Weights of a small transformer language model: 9 layers.
Each number is 50 + 15 x the weight over its row's rms, rounded and kept within 0 to 99. Layers, rows and columns count from 0. The size before them is the row's rms in percent of the matrix's.

# q: layer 2 attention query, 256x192, rms 0.118, rows 178-191, columns 64-127
# k: layer 2 attention key, 256x192, rms 0.122, rows 178-191, columns 64-127
# v: layer 2 attention value, 256x192, rms 0.111, rows 128-138, columns 64-127
# o: layer 2 attention output (transposed), 256x192, rms 0.103, rows 128-137, columns 64-127
q178 099:59 64 49 66 66 42 56 37 73 59 65 37 50 37 27 57 59 32 63 77 44 35 26 47 21 54 41 48 52 50 26 53 65 43 31 38 36 59 61 54 69 27 79 35 67 58 42 33 63 38 38 33 76 33 83 31 47 33 68 85 33 51 40 49
k178 096:42 62 23 25 37 59 72 17 73 35 39 60 54 18 48 39 45 30 50 71 29 59 66 72 54 81 54 43 51 25 40 47 69 32 41 41 50 31 41 34 63 53 67 99 51 44 66 30 36 56 59 66 66 60 38 29 45 80 26 74 43 38 60 43
q179 100:26 48 56 53 39 74 75 67 42 27 56 52 43 23 62 53 56 62 65 35 56 52 60 51 65 48 49 35 44 32 48 43 61 49 70 61 47 45 47 70 37 54 34 30 55 22 29 51 44 53 46 61 48 87 39 62 65 73 57 33 56 43 40 36
k179 099:67 75 56 32 25 68 36 37 45 48 63 48 65 52 32 29 32 85 44 44 60 55 57 44 43 27 39 64 80 44 70 60 56 54 51 48 61 54 58 22 56 36 44 55 31 42 70 29 52 69 54 49 57 32 43 58 44 72 42 60 68 44 71 46
q180 098:51 75 43 56 84 70 56 29 56 28 55 59 56 56 64 29 44 53 47 42 41 71 35 38 82 50 58 54 48 50 56 60 56 27 60 67 35 84 66 69 43 34 60 24 56 40 77 94 61 52 42 40 49 64 56 44 70 68 40 47 70 68 43 85
k180 093:57 43 40 36 46 72 36 54 49 43 42 78 33 40 85 69 49 64 51 53 33 47 61 70 22 57 64 71 55 69 43 62 80 38 33 52 55 59 62 39 31 47 43 63 36 43 40 36 49 58 39 45 53 42 45 57 21 46 47 39 65 54 34 45
q181 105:49 58 52 51 50 50 31 55 26 72 42 57 83 38 60 36 70 50 29 41 32 58 54 55 43 68 74 54 58 55 42 67 76 17 40 66 61 66 45 67 30 55 79 60 41 71 48 37 54 63 60 22 45 65 52 57 25 45 48 46 58 48 61 28
k181 102:49 68 48 37 31 51 68 74 72 38 47 56 48 67 57 56 39 51 56 41 42 65 64 28 51 38 23 56 24 65 33 55 31 70 47 41 18 27 74 96 65 52 41 35 67 44 37 63 68 36 50 30 55 42 64 38 58 57 56 65 30 15 38 53
q182 104:44 42 40 46 46 33 49 29 26 31 34 48 49 31 82 69 42 57 38 50 61 55 40 42 34 36 48 50 30 47 39 76 86 31 60 62 58 42 47 51 58 54 47 43 39 54 64 22 69 25 71 68 47 49 44 51 68 51 64 41 50 33 47 73
k182 099:89 51 50 64 47 74 42 50 45 48 44 52 34 65 82 54 65 62 42 43 58 45 63 68 35 57 47 46 38 56 67 47 59 38 69 43 78 62 32 62 47 42 54 39 55 51 37 39 32 56 39 33 12 64 50 66 99 84 51 53 53 49 38 62
q183 106:50 64 58 66 38 57 45 66 56 62 49 63 57 26 46 39 52 57 64 53 36 19 72 52 36 52 47 56 68 66 56 35 47 26 45 67 54 57 53 53 40 52 58 53 41 37 56 64 57 27 49 54 47 67 46 64 72 51 30 32 72 51 64 53
k183 105:45 70 36 43 59 65 51 59 57 43 57 34 20 75 55 53 51 75 54 28 37 14 43 43 50 65 17 27 44 71 37 42 22 24 37 44 52 44 79 53 52 77 63 70 56 35 62 50 54 72 51 59 81 75 65 34 27 38 47 46 72 51 37 29
q184 097:18 54 50 73 54 48 57 60 50 32 66 41 71 25 38 19 28 55 22 32 42 53 60 32 53 63 50 60 35 62 40 35 38 43 58 53 37 53 56 50 74 33 36 53 55 46 45 47 68 62 48 57 26 70 56 62 23 47 35 61 63 29 36 33
k184 099:61 58 73 56 51 37 40 54 82 34 50 63 65 62 32 27 58 72 50 47 48 14 65 61 28 32 62 54 50 27 42 48 58 53 60 37 59 34 69 63 60 48 45 57 53 31 85 55 56 41 19 39 64 64 68 51 25 44 36 44 60 37 65 30
q185 106:59 45 21 49 50 72 76 53 75 56 65 40 67 43 51 36 42 28 45 31 32 43 46 58 45 52 83 46 50 57 59 65 19 52 55 61 39 45 42 47 63 43 58 42 61 83 10 33 37 39 50 66 70 80 32 43 37 40 53 50 41 41 53 39
k185 108:39 35 61 32 44 44 27 57 63 28 33 44 27 70 30 58 61 67 33 74 35 60 44 28 48 61 55 20 34 27 38 30 58 50 50 31 52 64 74 74 63 51 47 67 56 58 62 37 73 50 67 53 43 67 56 48 48 55 33 50 68 59 53 46
q186 119:82 52 44 54 48 59 43 34 59 68 48 50 47 45 62 53 36 33 56 60 52 58 62 40 45 52 75 49 25 33 39 57 47 47 53 68 48 27 62 42 71 68 46 43 79 35 52 63 45 22 70 62 92 27 82 56 70 50 57 43 47 37 55 66
k186 110:55 36 58 38 60 41 49 46 55 50 73 83 48 54 38 35 12 53 20 49 44 82 24 64 45 32 65 28 29 49 63 33 37 35 30 59 74 72 62 56 27 59 39 45 53 68 54 44 52 50 44 33 48 46 53 64 34 65 49 42 62 46 57 66
q187 100:32 61 45 51 54 31 80 75 51 57 45 66 28 51 25 58 47 37 60 58 59 69 42 42 33 54 44 43 45 62 67 16 66 51 37 25 47 47 47 47 33 61 63 79 54 44 60 83 75 52 62 52 63 40 64 47 55 64 51 61 67 28 49 67
k187 098:52 53 51 64 60 70 18 21 72 73 68 72 66 69 52 84 51 64 50 45 37 24 61 50 46 45 52 60 46 51 42 58 16 45 43 34 36 46 25 43 59 20 33 53 36 60 44 28 43 33 54 76 42 61 56 28 53 50 39 47 23 33 38 64
q188 109:72 49 46 53 52 62 77 59 48 46 41 54 47 29 52 41 50 61 28 56 54 72 48 43 82 26 52 75 34 59 59 38 68 65 22 33 55 30 78 56 54 63 39 57 59 60 69 50 70 49 49 62 79 31 45 65 31 39 61 61 46 53 45 46
k188 112:69 38 68 43 36 48 45 45 21 35 94 24 78 40 63 58 45 49 45 23 58 32 61 50 43 44 53 56 45 55 38 56 52 37 57 53 65 60 72 58 49 17 49 52 36 55 78 36 56 33 56 63 45 71 53 26 46 43 48 45 61 48 59 52
q189 095:74 50 70 41 67 28 75 31 33 43 50 60 57 45 38 54 14 22 49 64 37 61 43 46 64 56 50 54 66 45 37 48 84 52 81 60 61 78 66 55 23 64 48 70 58 66 71 69 45 35 46 66 57 56 77 46 36 62 91 41 40 57 42 53
k189 098:24 47 59 63 56 68 66 49 62 29 47 52 51 50 32 29 30 58 36 56 41 36 17 58 65 55 71 51 39 40 45 80 56 57 57 55 62 46 49 33 70 40 39 58 33 56 47 41 52 54 76 65 59 28 50 47 20 68 50 65 41 49 28 51
q190 101:51 45 41 56 35 63 30 31 64 69 30 30 43 26 49 61 44 59 63 48 41 65 88 47 48 70 51 29 54 38 64 63 42 53 01 73 65 60 17 71 70 51 57 54 59 70 56 63 36 55 86 34 43 77 62 54 59 22 33 51 50 48 56 52
k190 099:57 78 42 38 55 54 61 31 37 16 51 42 47 42 48 20 26 38 46 76 47 56 38 39 51 33 48 33 52 40 62 68 38 44 44 36 55 45 52 47 54 41 33 60 40 54 20 57 49 66 48 75 55 63 59 15 64 45 59 45 33 42 41 19
q191 102:52 61 47 44 61 55 33 45 53 27 62 66 66 69 51 52 59 40 67 38 39 33 61 56 59 19 60 21 28 37 57 64 41 71 16 59 46 60 51 46 77 40 83 53 38 43 67 42 58 17 38 59 67 39 57 55 74 43 57 59 45 44 29 60
k191 102:42 33 37 32 43 68 45 62 33 38 34 58 41 72 52 69 60 57 41 55 52 35 64 48 46 56 53 62 34 63 54 28 33 61 39 46 56 52 37 61 49 19 66 32 61 54 47 66 24 49 38 53 35 14 64 52 55 59 79 86 58 63 64 71
v128 092:38 66 71 69 84 59 51 60 20 23 62 31 59 57 55 70 36 49 62 24 65 45 40 57 33 51 53 60 66 60 37 59 38 27 48 77 56 08 65 36 55 46 47 69 29 52 57 51 49 51 58 72 51 47 45 49 41 31 65 40 48 49 50 61
o128 102:39 51 46 60 59 49 36 55 74 49 66 65 67 47 63 17 60 29 38 68 31 32 58 56 57 70 73 50 47 55 21 45 41 52 66 33 65 73 60 76 73 47 68 03 36 55 51 42 39 50 53 58 67 56 65 41 48 27 20 38 46 45 54 65
v129 076:51 32 20 48 59 50 31 60 69 60 40 11 47 56 48 39 59 57 56 87 70 47 37 27 69 46 57 34 62 54 45 50 61 71 38 25 37 56 25 80 57 78 52 12 49 64 59 50 43 38 40 50 33 52 51 71 97 43 53 47 46 61 69 45
o129 088:51 40 60 63 35 81 37 24 51 36 50 70 59 46 60 57 44 77 35 50 46 50 53 45 60 58 41 29 55 46 50 34 31 50 53 60 62 50 38 34 51 42 43 60 72 37 61 62 39 50 61 52 89 55 39 38 85 56 59 56 48 38 23 06
v130 092:45 45 34 60 21 49 42 34 30 48 44 51 42 61 72 16 70 45 31 56 61 44 35 47 79 31 71 65 60 34 65 58 45 69 66 43 46 51 53 74 41 56 48 42 51 38 45 58 59 52 43 77 41 55 69 63 52 51 71 53 65 36 21 59
o130 102:45 50 40 53 41 56 65 27 76 51 49 66 25 33 44 41 45 55 38 29 71 54 47 47 62 51 40 38 60 47 45 50 40 37 32 33 51 65 70 39 64 41 51 58 44 19 44 32 38 33 43 33 67 20 55 87 33 58 38 68 17 72 72 20
v131 088:52 58 84 23 58 52 79 07 47 74 59 80 77 42 43 61 64 70 30 52 39 32 40 40 54 64 52 32 52 48 54 69 23 28 43 69 31 48 44 47 41 44 29 25 37 30 36 45 56 52 47 62 48 39 50 64 57 41 59 57 39 43 31 58
o131 098:55 91 43 25 87 65 62 54 34 35 51 62 57 39 75 39 28 50 85 42 46 60 61 62 32 50 72 68 59 63 37 30 54 51 46 47 80 25 50 33 26 56 69 54 52 52 51 46 75 45 72 72 34 44 58 59 38 54 54 38 60 56 25 53
v132 085:60 48 73 45 63 48 47 49 47 56 58 55 45 32 58 35 48 61 66 59 49 30 73 67 45 39 59 47 41 51 68 63 62 18 62 66 45 46 48 43 60 31 34 61 53 17 41 40 52 47 65 50 21 80 31 58 24 45 35 79 59 45 59 23
o132 100:30 52 61 55 63 66 41 30 47 54 74 25 12 32 37 67 46 51 44 64 56 54 51 21 54 33 56 55 48 36 43 37 35 62 36 43 58 36 34 56 52 33 24 23 44 36 57 52 79 59 71 49 61 55 63 45 60 89 50 37 46 35 47 53
v133 094:62 68 55 54 56 41 50 37 56 44 56 54 61 69 49 56 33 41 45 47 42 49 22 01 67 54 58 40 14 54 36 50 52 75 68 15 40 39 44 46 41 43 56 33 46 50 41 40 85 43 64 98 71 55 42 51 57 30 37 89 35 41 69 36
o133 103:58 49 40 59 75 59 38 29 37 39 43 27 28 58 67 55 53 54 36 33 85 47 34 40 65 23 45 76 51 43 61 53 52 42 89 44 60 38 45 50 54 68 38 87 58 46 50 55 58 57 26 41 43 51 53 66 47 72 68 16 68 68 65 68
v134 081:31 58 73 64 46 29 60 65 51 59 61 69 65 52 23 74 73 50 40 75 38 41 63 26 48 60 55 48 48 31 49 49 29 37 50 64 76 47 54 43 54 29 41 43 62 53 38 53 11 22 39 62 37 24 42 31 52 67 62 15 47 54 34 42
o134 096:41 69 36 50 48 60 76 37 25 60 68 68 64 59 47 36 41 61 62 59 52 50 53 43 44 65 55 56 57 43 75 61 71 55 68 52 21 63 49 76 75 51 51 62 48 67 53 22 50 53 52 68 61 93 43 44 61 38 24 32 35 33 37 62
v135 089:42 70 53 50 50 51 55 65 52 46 58 51 52 67 52 60 31 57 42 59 54 21 49 15 51 71 54 54 46 41 30 60 30 44 50 62 26 57 84 63 39 61 62 45 65 44 37 24 69 53 63 73 68 19 54 61 37 67 31 56 22 66 44 56
o135 097:61 46 63 41 62 35 65 50 59 49 65 53 83 67 53 39 51 71 55 27 58 39 38 53 34 54 51 66 34 50 49 35 44 34 28 47 35 29 37 40 65 33 31 64 58 52 49 60 36 35 49 48 44 68 75 44 58 55 71 25 47 67 47 45
v136 090:54 42 46 39 63 48 62 46 48 65 21 55 41 62 59 35 40 63 38 61 34 49 23 33 49 44 50 59 66 42 52 40 52 67 50 38 53 58 54 07 65 34 36 29 51 52 26 55 56 47 33 39 32 38 34 62 46 61 49 26 83 20 44 31
o136 103:44 94 43 43 24 46 64 64 40 67 80 35 50 43 39 67 83 36 39 48 32 63 72 58 42 28 61 63 49 60 36 31 68 53 81 42 36 65 60 71 52 40 64 37 64 53 28 40 58 47 29 67 52 56 51 41 58 16 49 23 51 48 64 47
v137 083:50 30 53 67 78 63 61 57 47 15 57 47 48 33 49 46 56 44 57 49 26 81 55 39 59 62 49 50 46 46 52 15 71 19 40 68 27 71 30 66 50 36 51 41 59 63 55 36 48 38 34 34 50 65 45 51 67 56 37 86 70 26 58 67
o137 096:61 67 73 54 61 44 59 28 64 76 48 26 72 50 57 79 58 42 35 58 18 44 62 82 57 31 61 63 51 57 43 37 48 35 67 46 59 26 34 28 53 43 43 53 28 62 60 52 18 68 45 55 36 64 54 56 40 53 57 25 79 33 53 48
v138 077:47 72 62 43 68 32 33 73 49 37 74 25 53 51 59 57 48 37 45 38 60 57 52 34 08 50 47 74 46 37 49 45 54 25 61 47 67 30 57 30 52 49 43 60 27 30 38 14 32 44 72 53 43 31 67 46 67 39 64 36 57 51 68 39